Weights of a small GPT-style language model, trained from scratch on English Wikipedia.
Size: 12 layers, vocabulary 1024.
Architecture: LayerNorm before each block, learned positions, biases, tied embeddings.
Training: a variant of Muon for these matrices, 477M tokens, 14542 steps.
Each number is 128 + 24 x the weight over its row's rms, rounded and kept within 0 to 255. Layers, rows and columns count from 0. The size above them is the row's rms in percent of the matrix's.

# layer 7 MLP up, 1024x256, rms 0.129, rows 757-809, columns 0-63
size [ 96 104 102 108 102 102  95  92  94 104 105  98 103 103 111  91  97  97 102 102 107 104 100  93  98  99  96 103 105  94 103 100  95 106 111  97 100 102 111  93 102  98 107  93  96  95  96 108  98 111  99  98  87]
[[110 127 144 142  98 131 128 144 129 159 123 130 112 172 151  59 121 138  99 119 128 121 126 130 121 160 122 101 110 101 139 114 184 161 109 160 145  94 124 128 123 134 139 157 142 170  92 124 119 106 105 148 125 183 133 141 112 134 123 164 136 139 139 108]
 [136 103 131 155 121 179 119 112  95 151 131 118 122 101 152 166 152 151 101 123  40 110 104 149 128 124  90 132 103  96 133 142 135  80 131 137 133 121 109 134 110 106 124 116 142 140 125  64 130 136 135 110 121 152 115 131 102 120 178 150 121 129 121 145]
 [ 77 150 127 148 130 126 127 122 142 160 159 129 130 119 157 135 121 125 126 106 120 177 105 113  91 114 132 159 113 107 102 139 123 164 177 138 124 102  80 123 182 160  66 131  82 121 134 125 129 157 151 109 128 144 121 137 150 159  87 140  94 117 133 118]
 [138 138 143 151 142 106 146 130 105 117 117 157 158 185 108 133 190 137 144 120 148 144 119 106 119 142 103 120 161 126 102 113 114  83 152 176  84 135 137 116 130 168 119 131 152 118 118 125 147  97 142  73 118 162  98 113 120 103 147 113 118 117 113 150]
 [130 109  92  96 139 115 171 126 161 136 105 151 156  95 143 113 149  80 115  91 120 114 115 162 130 135 144 159 143 129 142 114 126 127 103 142 144 154 140 134 114 115  98 144  93 121 126  74 148 147 158 137 108 163  87 155 128 137 109 130  96 103 120 128]
 [155 154 121 154 134 126 114 129  95 136 145 144 128 135 171 150  93 101 150 121 121 109 129 150 135 127 123 117  98 104 142 132  90 112 150 106  94 121 168  98 124 129 111 152 179 143 155  97 127 111 180 135 127 106 138 126 144 104 111 112  92 145 142 107]
 [138 135 134 139 138 104 114 114 134 110 141 124 142 153  93 142 127  96 133 175 124 109 149 143 137 132  81 131 110 134 121 128 158 154 102 118 153 127 144 137 152 110 109 126 131 115 111 174 142 142 173 128 171 102 121 114 113 122 118  80 164 147 141 173]
 [145 131 128  82 144 158 136 164 163 179  92 138 142 125  98 140 143  87 118  79 140 154 140 156 106 129 116 116 144 144 101 116 173  95 129 168 174 148 112  82 188 107 100 151 147 139 151 133 126 118 114 127 156  94 147 122 154 124 168  90 121 141 147 166]
 [150 117 131 152 108 167  94 119 137 137  89 163 120 115 142 117 168 143 158 132 106 117  95 155 136 109 115  88 195 138 119 108 122 178  90 103 140 129 130 121 159 134 144 145 141  74 115 144 147 134 151 159  82 159 133 158 120 102 143 127 130 169 112 177]
 [130 144 119 136 101 119 132 101 126 141  94 156 119 144 123 164 171 129 111 157 135 164 132 135 115 161 136  93 116 131  95 189 109 112 154  82  95 141 147 128  99 130 159 162 122 142 121 117 103 111 154 154 135 135 129 112 158 167 113 124 142 107 121 117]
 [163 138 109 144  71 127 146  95 148 201 101  98  89 139 107 136 131 108 101 125 140 138 129 125 125 144 106 126 116 102 147  81 121 145 120 183 141 126 120 179 139 134 149 136 145  96 163 107 130  97 122 101 171 144 130 124 137 138 139  76 148 145 122  97]
 [134 142  66 136  95 134 113 141 102 121 105 116 187 136 146 145 119 128 103 163 130 121 113  95 141 140 127 133 124 130 110 137 166 142 123 136 172 143  99 132 172 159 145 129 133 108 130 106 122 147 164 152 141  74 116 124  94 124 131 157  92 152 111 128]
 [107  89 149 116 103 109 110  94 131 143 129 131 155  81 156 145 157 110 137  64 167 125 136 103 127 124 137 146 117 113 130 162 114 106 153 155 102 138 107  93 140 140 173 115 136 145 144  96 102 121 136 174 105 173 135  62 112 129  98 130 128  95 145 145]
 [133  62 154 140 105 139 102 132 129 147 100 100 164 147 130 128 127 134 108 120 119 130 122 113 169 130 132 102 128 154 148 161 120  34 172 149 150 109 136  89 109 120 156 136 129 127 149 131 121 103  84 145 174 133 138 206 102 128 145  89 124 134 107 146]
 [125 164 164  90 153 148 129 133 131 144 149  76 108 123 139 131 101 131 138  90 122  73 118 127 173 171 114  97  94  77  95 177 126 139 136 137 137 128 137 118 131 103 142 116 125 159 141 142 122 166 139  96 112 162 104 120 126 140 112 142 129 117 136  99]
 [123 129 129 150 120 157 107 142 137 133 118 102 118 128 138 139 113 112 114 154 103 118 127 135 133 122 113 111 146 167 128 175 129 125 171 115 111 151 142 132 109 138 116 100 137 133 108 113 101 129 167 113 131 101 117 158 124 149 158 136 180 173 175 161]
 [108 159 113 127 134 139 108 127 153 145 107 101 127 171  75 149 124 156  98 170 154 150 124 101 146  89 177 152 152  98 111 135 102 120 126 121 102  92 138 141 125 142 131 110 114 133 110 155 124 179 136 133 118 104 128 151 115  66 169 124 103 162 165 157]
 [136 116 151 139 145 141 155 116 174 116 103 139 114  82 126 153  97 107 107 153 105  92 137 119  90 113 180 132 109  94 119 156 166 142 125 128 101 127 111 144 148 154 128 124 102 103 117 106 110 117 128 158  97 225 126 186 162 126  94 177 111 129 145 181]
 [119 131 162 144 184 113 158 138  91 130 129 104 137 123 176 142 107 119 115 120 155 124 111 117 100 146 147 110 113 133 116 149 184 138 126 140 164 138 122  74 130 178 124 150 169 145 164 144 102 123 100 168 137 100 157 128 108 169 106 109 132 116 121 118]
 [134 185 125 134  84 100 139 123 104 128 179 113 132  94  97  96  96 102 137 138 144 110 102 104 115  48  94 127 119 128 145 132 124 148 119 128 129 123 140  97 151 121 156 145  93 128 122 122 148 121  86 139 144 115  74 119 121 129  81 124 121 157 110  84]
 [153 115 122 153 105 127 130 124  98 167 131 116 190 176 136  99 154 127 114  99 154 130 142 134 127 160 144 100  92 139  68 133 120 145 116 131 125 157 135 122 141 122 152 142 116 110 130 113  87 130  87  90 149 147 138 114 170  75  94 178 135 149 133 128]
 [113  62 166 162 115 156 145 143 144  77 121 123 108 130 136 176 111 129  87 112 136  87 124  93 135 165  64 148 146 102  93 137 129 139 155 115  94 130 156 166 143 104 104 114 166 120  88 158  99 156 130 149 132 114 128 144 159 156  33 119 110 143 132 103]
 [167 161 103 117  81  94 126 146 129 143 137 138 103 124  98 130 124 127  70 116  87 146 102 122 113 126 123 123 131 129 117  83 176 136 156 142 179 101 176 168 145 124 137 175 132 119 134 124  77  93 174 137 135 120 130 101 140 157 138  95 182 100 132 146]
 [146 152 138 115 137 118  82 148 138 138  95 134 145  96  91  86 103 124 111  98 122 148 137 162  97 100 128 174  89 127  85 113 130 112 114 132  76 157 132 130 109 158 158 135 104 136 127  87 113 126 117 166 114 132 147 155 146 115 122 122 120  82 145 139]
 [144 172 159 150 111 154 158 154 124 119 125  70 141 126 118 117  91 103 203 115 123 160 168 126 118 117 109 105 115 119  87 119 121 177 138 105 125  71 129 139 152 101 102 169 143 108 123  85 132  98 139 172 152 117 146 159 111  93 157 144 135 148 100 120]
 [123 107 116 110 123 119 121 135 139 119 101 166  74 106 115 101 138 147 130 140 181 139  88  96 116  94 115 163 114 112 115 126 165 116 138 106 112 167 157 150 164 140 119 142 112 102 139 168 137  95 123 126 150 157  98 148 102 124 122 134 110 173 116 131]
 [116 147 130 139 114 119 137 123 138 131 110 155 123 148 172 121 116  63 107 106 145 141 130 150 129 106 148 143 141 105 141 107 147 143 135  89  83 154 127 155 128 164 127  87 136 179 129 144 120 116 108 129 146 149 142 136  83 169  69 148 133 148  93 154]
 [133 121 116 123 131  95 110 111 113 110 129 152 102 135 113 106 156 121 115  92 130 108 122 123 123 116  83 102 113 110 136 158 138 143 137 134 149 138 126  76  94 103 103 149 122 137 145 127 152  88 155 129 132 172 123 122 131 106 126 132  85 106 131 119]
 [137 159 179 147 156 135  68 111 163 160 111 120 125 143 129 130 104 128 101 114 130 136 105  96 120 109 120 136 148  97 133 155 104 113 111 131 168 136 118 136 142 139 177 153 102 149 145 144 115 102  98 141 123 133 115 106 159 128 120 178  96 134 144  83]
 [122 126 118 151 138 162 122  50 110 144 113 132 143 132 127 142  83 135 138 110 149 144 132 148  90 121 175 114 132 106 111 150 143 141 101 171 137 124 113 156 178 123 121 143 107 146 133  93 133  99 104  91 141 105 106 142  99 115 187 105 124 136 126 148]
 [127 128 158  66 103 148 127 141 141  98 171  94 133 105 118 126 149 137 125 119  74 131 138 108  86 131 115 112 119 169 141 102 123 123 124  99 136 116 106 114  94 122 108 110 105 136 110 113 129 154 142 144 147  89 117 191 124  91 121 100 133  66 134 126]
 [159 145 108 113 103 144  83 124 124 152 170  96 171 103 135 131 159 163 168  83 138 166 118 157 175  91  87 120  86 102 103 116 123 116 103 155 106 157 106  93 160 143 129 144  88 177 131 149 123 118 144  96 135  98 157 152 130  99 166 113 144 124 130 120]
 [121 147 162 132 133 158 125 133 165 142 113  97 130  98 125 143 110 124 114 111 108 145 167 103 117 160 186 142 154 164 120 152 159 129 103 118 167 110 152 112  89 149 139 139 158 131 101 181  92 119 120 122 103  93 141  95  87 133 137 157 139 143 115 119]
 [132 123 102 109  90 113  94 104 124 159 141 124 114 121 126 125 102 148 128 103  88 132 123 117 182 148 132 101 154 157 107 139 195 129 122 140 148 151 123 149 116 123 123 126 135 163  96 105  59  97 136 131 183 105 133 107 107 100 121 127 118 143 153 149]
 [116 168 112 147 118 137  95 124 145 111 163 155 152 158  85 104 114 185 123 112 121 110 133 136 150  94 157  83  81 126  87 118 145 118 132  94 151 108 164 134  98 129 145 138 111 150 150 142 148 115  95 118 100 144 144 126  90 119 140  81 154 138 111 170]
 [ 85 171  94 149 161 156 113 148 106 113 166 125 118 135 160 162 117 120 117 104 185  85  79 121 168 108 161 118 122 126  98 105 127 113 129 145 154  97 137 119 133 128 135 131 134 107 114 121 135 118  94 122 118 136  83 109 100 129 134 167 115 153 112 122]
 [132 112 134 166 152 177 121 109 142 165 143 158 132  83 135 117  90 117 134 159 155 155 131 137 173 116  89 108 147 148 129 112 139 122 113 110 175 132 121 132 111 179 141 122 112 135 120 121  95 115  93  89 138 144 137 109 154  69 149 140 129 109 167 133]
 [124 127 101 129 116 142 171 127 123 141  99 129 127 109 118 116 115 133 191 124  94 137 116  98 170 121 181  92 144 114 132  81  90 144  82 137 112 137 172 105 107 133 144 145 104 130  99  81 135 130 119 105 135  80 111 122 111 188 167  95 145 123 130  87]
 [113 160  95 147 151  83 102 129 146 114 168  98 139 147 140 118 137 117 114 151 100 117 133 120  97 130 107 103 156 137 122  99 107 141  85 145 163 149  85 113 144 145 100 119 117 114 111 104 103 117 127 110 117 133 101 164 159  94 140 122 143 116 101 108]
 [127 144 144 134 146 132 114 151  66 114 118 186 103  98 144 109 166 121 152 112 100 127 173 133 160 125 149 129 146  99 132 137 221 127 171 117 104 138 135 136 163 156 119 140 125 117 105 145 106 124 117 119 145 115 123 150  78 131 119 107 130 153 122 153]
 [157 110 190 116 154 139 114 127 112 152 150 141 118 116 123 127 116 108 101 164 128 136 128 140 123 118 115 122 147 150 101  94 119 111 137 154 117 108 160 109 123 133 137 110 172 168  97 101 138 108 123 132 151 114 113 138 158  88 133 122  50 145  96 144]
 [136 151 126 117 168 113 150 149 119 152 150 134  88 124 119 111  84 167 130 127 145 102 131 144 100 133 120 123 144 116 112 131 172 120  93 152 103  96 157 151 147 133 106 145 134 154 100  88 102 117 112 114 143 142 109 130  98 118 204 110 156 173 125 105]
 [137 153 193 146 142 106  97 156 148 148 100 118 176 107 128 101 134 100 114 115 105 125 102 124 141  94  86 158 131 133 117 124 142 109 128 141 156 128  99 135 136 160 135 156 102 118 123 129  87  82 136 138 145 125 111 133 107 115 154 145 152 195 124 126]
 [ 80 160 138 156 124 107 128 129 149 177 150  94 148  98  89 118 162 121 129 110 154 103 133 118  80 153 130 110 136 152  93 128  99 123 120  62 169 128 134 123 118 127 172 106 138  98 160 126 167 122 153 177 102 170 129 114 103 137 162  90 159 140 140 161]
 [140 120 143 136 156  98 112 133 156 173  96 132  64 131 108 150 133 140 120 123 135 147 129 169 135  61 139 126 143 118 110 117 108 127 132  81 132 115 104 140 125 175 159 114 124 178 124  96 163 134  87 123 151 138 106 137 108 134 157 149 152 119 139 108]
 [129 112 125 100 160 127  91 105 156 127 164 139 101 137 164 145 120 167 155 115 107 111 116  91 129 117 141 159 155 126 130 166 136 113 127 140 165 153  92 133 108 113 165 122 141 142 134 102 129 138 108 109 110 153 115 114 100  82 169 127 153 104 128 146]
 [138 142 124 148 160 102 116 108 154  89  99 156 126 170 133 146 128 133 121 107 109 138  93 166 115 128 120 149 139 117  95 111 151 142 163 134 147 111 118 116  95 107 168 102 152 149 159 101 120 150 130 138 182 135 107 110 154  72 114 114 143 138 138 121]
 [137 133 150 124  75 144 145  83 123 152 167  98 145 152  86 106  95 110 128 145  91 152 138  92 118  90 109 129 159 129 113 138 145 105 144 146 114 146 148 128 145  68 129 113 142 146  92 121 144  83 149 143 146 172  97 140 107  60 116 126 107 116 131  91]
 [129 119 148 145  97  89 167 122 113 109  99 132 144 153 136  91 102 179 123 174 157 126  92 144 124 158 102 118  99 129 102 110 138  98 136 136 102 155 148 128  97 140  93 159 165 142 145 116  91 126  80 142  90 130 124 120 132 139 132 133  96 102 145 133]
 [166 141 128 127 102 108 106 109 106 127  78 148 119 141 113 146 129 134 117 122 146 138 115 115 112 129 107 101 140  92 145 112 113 167 117 126 131 119 180  97 146 127 169 168 104 133  93 160  94 149  80 123 127 115  78 147 163 121 142 115 104 120 158 164]
 [150 164 144 136 145 157 104 142 158 102 148 109 135 175 144  95  58 123 117 139 122 137  88 156 121 158 123 121  78 119 148  95 134 142 166 124 119 157 113 121 137  85 109 103  98 114 123 108  99  96 101 155 107 115 116 119 119  98 138 122 116 132 133 159]
 [128 114 141 173 141 107 108 168 169  87 142 123  90 172 137 144 145 116 170 167 113 144  89 131 110 151 150  99 137 130 112 124 139 104 157 100 111 156 168 135 165 126 136 118 135 103 149 116 129 115 117  87 137 151 122  92 115  92 169 153 144 138 109 154]
 [126 158 115 128 126 131 118 140 120 140 139 122  58  82 141 156 127 148 100 109 119 125 137 115 121 142 145  94 184 147 118  84 110 138 110 118 141 118  93 101  99 146  83 125 125 147 139 128 122 145 106 117 151 160 119 147  98 136 159  99 177 139 110 137]]
# layer 7 MLP down (transposed), 1024x256, rms 0.0337, rows 757-808, columns 0-63
size [ 98 107 107 113 100  97  97  88  91 110 106 121  96 106 107 100  85 102 103  95 114 107  99  92  89 102  93 100 111  93 103 100  99  95  97  97  99 102 110  96 108 101 109  93  95  99 100 103 102 103 103  94]
[[ 69 111  98 140 173 119 178 136 119 156 115 187 168 106 175 135 125 126 158 160 183 147 118 168 123 130 100 163 139 127 112 170 105 146 162 118 144 152 131 120 153 151 122 113  53 151 115 119 121 160 105 140 106 105 132 119 104 117 104 118 114 115 111 114]
 [ 91 113 121 110 153 161 126 117 147 164 115 114 125 123 133 105 111  97 157 139 118 171 129 109 176 172 121 116  85 123 122 105 103 154 134 158 100 100 131 152  80 120 152  55 133  95 114 116 111 151 122 118 133  71 146 171 118 115  97 157 130 162 129 143]
 [154  90 127 130 154  93 130  79 166 118 112 152  84 100  87 119 140 140 149 190 125 117 122  67 150 136 103  96 137  95 122 146 139 144 137  90 150 143 147 142  86 105 110 113 151 114 121 132 124 156 123 122 146 164 168 148 118 173 147  86 169 183 135 106]
 [169 125 118 184 138 154 127 125 131 107 131 121 119 106 118 147 156 143  85 137 148 168 141 166 118 158 129 121 145  88 134 148  86 141 129 137 103 112 101 132  91 145 117 148 146 149 101 168 144 116 148 100 124 173 144  94 162 114 147 126 107 116 124 100]
 [152  92  91 116 154 118 146 142 136 112 123 163 102 108 158  99 108 119 157 128 175 142  97 128 156 140 108 103 135 121 131 108 134 136 130 108 131 192 125 119 127 159 115 126 185 131  62 145 120 178 156 165 112 103 126  94 169 143 120 163 160 153 128 101]
 [ 92 110  79 111 109 108 182 160 149 134 133 134 133 112 103 114  92 127  60 103  97 127 129 140 153 102 108 131 132 162 155 122 118 150 118 123 142 157 122 114 120 116 131 122  89 155 112 139 109 120 135 183 129 161 133 141 124 120 135 205 131 158  98 117]
 [183 128  89 155 149 107 148 141 139 143 131 102 129 131 123 104 144 114 141 121 164 154 124 144 122 136  79  92  99 138  92 153 148 140 134 117 151 133 156 128 113 122 144 117 138 111 144 116 158 126 124 109 137  93  88  89 128 121  87  78 139 138  94 105]
 [101 105 161 131 114 151 106 112 117 111 105 112 118 176 114 138 130 171 100 166 143  94 134 122 128  99  96 124  65 145 160 127 146 128 158 128 137 142 145 158 117 121 122 163 174 154 139  77 138 124 146 124 147 108 134 115 141 131 141  96 142 113  80 120]
 [136 158 125 116 151 118 127 103 123 133 114  61 100 130 141  97  96 106 169 133 151  86  89 128 127 137 120 112 134 129 131 119 117 112 151 113 118 159 140 146 119 117 134 114 127 126 136  97 129  81 125  95 129 149 151 145 142 145 110 174 123  96 129 117]
 [176 149 144 160 133 119 131  87 130 148 101 161 132 101 133 144 115 145 120 150 150 157 142  90 138 140 102 128 170 114 162 137 102 144 118 122 117 142 134 104 167 128 117 104  67 116 106 163 130 156 150 113 110 111 134  94 140 101 119  59 147 124 118 138]
 [140 120 106 161 133 115 118 162 169 107 146  94 151  94 128 111 107 113 143 132 116 127 111 128 130 117 128 138  99  96  89 186 151 140 118 127 121 107 117 170 161 127 138 154 155 144  82 127 137 117 101 153  89 114 142 105 141 117 145 137 121 118 140 110]
 [137 139 143  86  80  90 133 144 118 107 129 135 109 112 168 134 142 134 142  79 115  85 134 125 111 119 135 115 163 116 136 120 129 125 176 149 133 159 144 129 165  92 124 106 174 132 120 123  96 116 162 127 141 100 150 118 135 110 124 150 150 121 119 139]
 [132 157 125 150 114 154 125 148 161 135 113 177 146 141 155 158 174 129  93 144  95 126 142 132 164 127 154 107 152 124 135 141 131 158 113 120 190 121 127 129 151 124 157 133 138 136 115 120 109 110 156 104 135 129 146 102 127 117  80 140 109 163 150 102]
 [126 125 102 149 127 155  96 129 119 101 125 123 130 106 141 121 125 114 106 148 127 154 121 121 150  90 117 146 170 167 151 128  98 126 119 156  83 117 156 105 155 123 157  90 138  93 117 106 133 118 122 140 139 144  82 123 139 111  97 154 106 177 122 113]
 [126 156 103 139 138 125  96  85 108 133 159  91 100  97 149 126 117  87 133 143 153 132 121 122 167 163 166 122  99 134 145 125 125 134 137 120 104 123  84 116 153 153 107 120  67 157  86  77 168  96 110 105 116 133 145 117 133 128 104 152 121 194 114 108]
 [135  93 122 120 111 104 109 134 148 168 122 125 122  73 112 110 140  85 106 107 126  81 129 159 114 120 145  83 145 117 133 139 127  95 122 151  73 105 123  77 144 134 143 111 132 136 137 131 113  67 134 109 126 133 159 158 110 146 133 149 103 140 117 145]
 [138 140 143 162 140 130 130  87 157 107 141 134 127  64 151 124 153 127 166  79 121 138  94 128 141 114 151 116 128 113 110 122 168 139 125 174 145 200 119 131  65 133 123 147 147  92 159 138 128  86  70 104  93 127 126 138 154 157 160 136 160 112  93  99]
 [ 77 133  87 101 108 162 133 102 143 123 118 113 137 135 145 108  75 133 177 148 135 171  96 123 171 161 129 147 113 145 141  87 132  96 105  95 150 134 187 107 138 176  99 122 151 101 148 140 137 133 142 126 149 137  83  93 108 128 120 156 149 119  93 109]
 [ 76 102 131 127 108 220 126 150 158 119 158 123 137 157 103 110 122 119 113 133  90 150 117 136 156 100 153 105 124 120 103 125 158 150 101 134 120 133 107 125 137 142 132 158 152 101 141 113 125 133 119 110 138 134 136 123 101 127  98 136 107 128  88  78]
 [145 145 133 133 149 170 127  75 143 158 148 106 145 105 102 101 137 159 150 105 101 148 150 143 153 148 123 116 169 122 103 115 124 161 131 104 165  97 106 124 148  84  81 128 116 108 134 130 126 144 142 113  68 119 133 108 146 135 134 161 117 126 128 131]
 [137 128 155 144 114 150 107 142 155 105 110 126 134 130 126 146 126 124 104  94 171 166 138 163 108 132 158 116 114 121 113 128 102  69  94 120 121 164 102 164 122 117 121 132 111 110 119 126 131 157 118 131 116 137 119  92 134 155 112 125 165 116 149 114]
 [143 145 107 157 110 125 131 105 145  91 121 164  92 162 129 112 102 124 138 149 136 171 124 124 113 138 126 107 137 148 148  82  95 113 134 130 114 131 114 115  98 112 120 141 141 101  94 176  84  96 133 106 143 150 128 127  93 127 150 144 110 113 122 111]
 [128  76  98 149 146  97 138 133 121  99 125 147 126 111 135 150 107 122 105 114 146 110 134 149 137 133  85 140 136 123 116 128 117 119 127 113 125 115 139 108 167 183 170 160 154 135 103 100 119 157  95 111 110 129 101 158  92 150 121 117 111 139 170 109]
 [128 159 118 111 152 160 146 159 108 150 145 112 150 106 139 148 138 112 145  74 101 108 175  95 119  72 157 125 177 155 114 130 169  93 201 119 152 114 131 113 136 109 102 101 128 122 146 127 119 145 125 144  86 115 128 137  90 147 149 141 147 113  91  86]
 [137 124 145 123 140 148 105 143 149 139 113 112  85 134 120 165 123 136 125 136 128 127 131 108 158 130 103 120 105 172 108 117 120 147  98 116 125 135 130 121 116 138 137 105 128 129 139  89 119 130 138 133 114 131 145 147 141 173 125 129  97 147 137 145]
 [128 119 128 151 115 182 143 160  98 156 170 152 132 133 109 185  82 107 127 116 156 123 142 102 124 177 168 110 172 136 115 105 133 156 123 109 139 188 115 164 132 126 136 133 151 129 188 127 114 125 127 152 131 125 170 118 110 138 111 139 109 105 144  87]
 [129 149 150 112 123 104  96  98 106 122 124 128 135 135 128 136 155 147 114 133 166 121 132 146 117 138 131 121 177 110 103 113 125 126 133  63 145 114 131  95 126 162 146  79 164 105 146 167 153 146 116 169 164 144 182 131 139 119 133  58 171 160 170 108]
 [ 95 117 108 122 132 177  93 166 126 128 133  93 122 146 149 122 137 117 135  85 109 156 159 114 148 127 112 162 123 154 153 110 100 117  83 137 124 123 109 132 132 121 125 143 143 123 141 133 136 141 104 123 138 111 100 113 103 128 125 142 112  94 139 154]
 [137 127 148 127 134 124 115 121 124 155 131 132 134 109 118  93 141 122 115 130 178 134 120  96 131 124 145 156 145 145 159 126 107 120 132 167 108 110 185 130 153 150 137  92 121 132 171 157 111 125 134  77 123 122 117 103 154  99  99 171 101 153 143  97]
 [179 128 137 128 160 149 101 117 138 110 122 116 145 124 138 121 152 140  92 117 108 107 121 114 144 164 100 122 129 137 143 128 136 132 113 148 129 172 153 134 109 152 141 117 158 135 123 135 118 153 118 155 160 129  99 126 131 118 117 116  80 118 130  94]
 [136 100 157 101 134 115 149  96 103 155 106 114 132 139 140 149 138 118 181 135 155 173 114 107 130 145 109  98  94 138 100 108 165 147 107 151 113  89 118 122 115 132 120 125 119 130 155 108 145 109  97 100 140 118 136 136 127  94 110 122 121 129 111 128]
 [122 124 143 156 118 117 132 140 115 135 164 122 121 157 153 154 122 142 128 156 120 130 126 142 119 126 135 125 160 112 102  95  91 147  89 165  67 148 122 115 116 106 149 150 143 148 110 136 155 154 147 117 103 149 142  79 136 142 146 175 177 113 146  96]
 [116  97 126 124 131 129 132 130 146 122 112 123 170  74 148 155 127  89 158 125 111 100 103 118 139 125  81  62 110  99 109 120  79 127 158 137 115 103 131 125 125 153  84 147 109 158  93  95 150 152 132 139 113 105 107 136 118 139 118 149 121 144 111 142]
 [129 138 150 144  97 174 194 111 149 131 151 127 133  85  98 104 113 106  97 145  72 138 117 122 165 149 132 106  77 116 146 149 174  77 121 151 115 123 154 155 149 113 136 129 107 143 131 132 141  76 119 139 130 120 131 132 133 123  97 154 129 137 150 113]
 [169 106 125 169 130 157 135 144 151 151  93 139 120 151 111 125  72  96 108 138 161 152 164 144 148 128 181 181 144 140 106 190 120 104 125 129 164 132 129 126 146 150 176 131 152 118 129 142 119 119 130  78 164 114 163 147 126 106 127 110 119 150 156 127]
 [118 102 111 103 117 148 117 130 119 180 117 173 138  80 136 114 124 129 134 125 143  90 143 158 177 157 139 144 124 125  95 139 132 104 129 132 124 173 171 159 130 136 143 121 110 101 154 124 113 153 145  99 101 145 106 125 125  93 120 119  86  78 156  98]
 [154 163 152 142 123 142 144 118 165 108  99 127 134 128  79 109 155 122 119 147 114 128 117 128 100 117 148 158 115  90  99 116 122 173 111 155 131 123 133 101 116 150 152 122 137 113 112 129 132 102 114 107 157 170 152 126 156  66 122  69 113 166 119 139]
 [117  88 141 139 156 123 132 158 128 107 134 145 135 155 112 171 106 143 131  67 185 113 132 109 125 155 113 135 136 125 121 131 137  95 111 121 165 134 107 114 115 130 118 159 137 154 108 107 161 136  99 111  81 111 130  84 159 119  86 134 151 111 182 129]
 [118 103 132 141 193  97  93 110  78 121 155 131 108  92 158 131 109 142 101 143 173  85 116 149 139 164 104 147 165 129 153 135 114 135 113 125 117 100 151 156 141 144 121  95 164  95 111 143 130 139  98 152 112 112 151 147 164 115 130 131 119  82 149  77]
 [143 151 136 112 115 166 153 114 106 151 107 142 116 176 142 132 131 109 140 119 119 130 144 165 156 118 118  92 179 115 153 101 121 134 129 122 131  95  95 137 124  88 155 158 105 145 107 169 123 131 159 149 122 131 145 169 145 148 162 125 126 106 123 130]
 [121 148 129 109 159 117 148 112 120  90 105 148 116 129 122 152 153  81 178  89 149 131 110 122 133 130 128 164 128 148  93 131 118 143  82  83 161 108 150 132 127 147 154  99 111 146 163 144 131 127 119 122 128 142 107 131  76  98 139 161 141 120 150 129]
 [138 143 129 147 115 101 139 142 112 164 111 109 142 144 107 150 126 167 122 120 150 118 133 107 126 134 121 129 156 105 130 143  99 139 102 104 140 101 115 104 119 165 157 133 116 129 103 127 149 129 103  92 102 162 134 135 145 126 141 139 127 112 124 127]
 [155 121 114 149 105  86  97 100 119 135 112 132 115 137 150 139 136 144 134 111 136  97 106 186 100 116 114 153 148  96  90 124 151  92 175 115 150  96 128 111  90 123 103 145 111 132 117 146 120 121 141 153 179 172 121 127 118 111 156 161  93  82 131 131]
 [161 142 124  98 126 142 163 135 130 111 149 159 104 139 144 100 156 151 166 122 133 167  85 108 152 131 138 142 118 130 111 100 138 164 101 158 133 132 133  86 178 124 127 121 153 122 103 138 104  84 179 110 160 131 112 142 128 154 131 154 109 120  99  98]
 [ 83 116 170  87 105 136 114 132 145 153 127  95  93 116 156 133 152 153 119 160 101 113 137 150 177 116 134 150 115 145 158 127 132 137 112  95 121 110 134 159 157 105 111 140 128 167 159 130 136 108 155 160 132 153 115 152 151 133 125 154 151 155 122 123]
 [126 122 132  82 151 137 141 136 159 151 136 108 122 123 199  99 145 132 133 112 103 111 137 107 147 109  62  84 122 155 146 100 160 128 119 147 110 125 121 103 136 131 106  75 167 125 115 119 136 142 120 139 153 128 124 114 127 117 115 135 127 135  92  97]
 [103 136 137 109  76 121 141 136 143 161 135 128 111 154 111 151 140 136 116 116 125 124 159 130 122 148  79 149 109  97 145 173 121 111 128 138 116  62 162 122 114 117 122 147 134 171  76 157 156 133  93 130 168 120 109 128 150 138 101 162 129  72 130 136]
 [152 156 150 162 118  96 167 114 158 118 169 117 132 112 144 146 122 149  91 112 107 135 105 139 118 149 134 129 166 130 128 136 179 119 161 123 119 113 156  91 136 132 136 120 134 116 106  77 155 129 155 131 162 153 105 116 149 130 128 134 131 124 122 104]
 [120  95 170 128 118 114 138 105  83 141 111 140 143 140  97 132 108 110 133 140 132 142 113 127 141 142 161 117 137 133 138 143 144 158 125 144  97 132 115 146 140 104 143 116 150 130 151 166 113 128 137  96 141 118 121 109 103  85 130 108 144  62 140 147]
 [146  87 147 122 138 106 112 142 117 168 122 131 154 117 160 128 144 133 166 148 167 126 133  66  99 128 127 117 134 151 148 135 136 155 105 113 143 168 128 142 156 176  92 154 146 166 135 128 128  99  82  90 126 124 149 124 149 122 116 129 126 120 117 133]
 [118  96 135 132 101 126 123 117 129 156 108 144 143 102 141 120 124 120 131 133  86  86 108 105 125 134 136 141 129  83 117 130 115 122  87 120 139 161  57 159 143 126 102 106 109 159 124 136 145 134 111 127 142 119 150 117 159 117 113 128 132 122 166 159]
 [118 129 131  92 146 122 143 103 132 135 140 147 119 127 167 103 102 113  85 104 136 155 124 125 143 132 157  94 117  99 128 131 140  99  78  97 133 126 131 122 146 148 123 157 132  87 112 109 104 129  98 134 122 118 110 149 154 157 116 151 106 148 178  88]]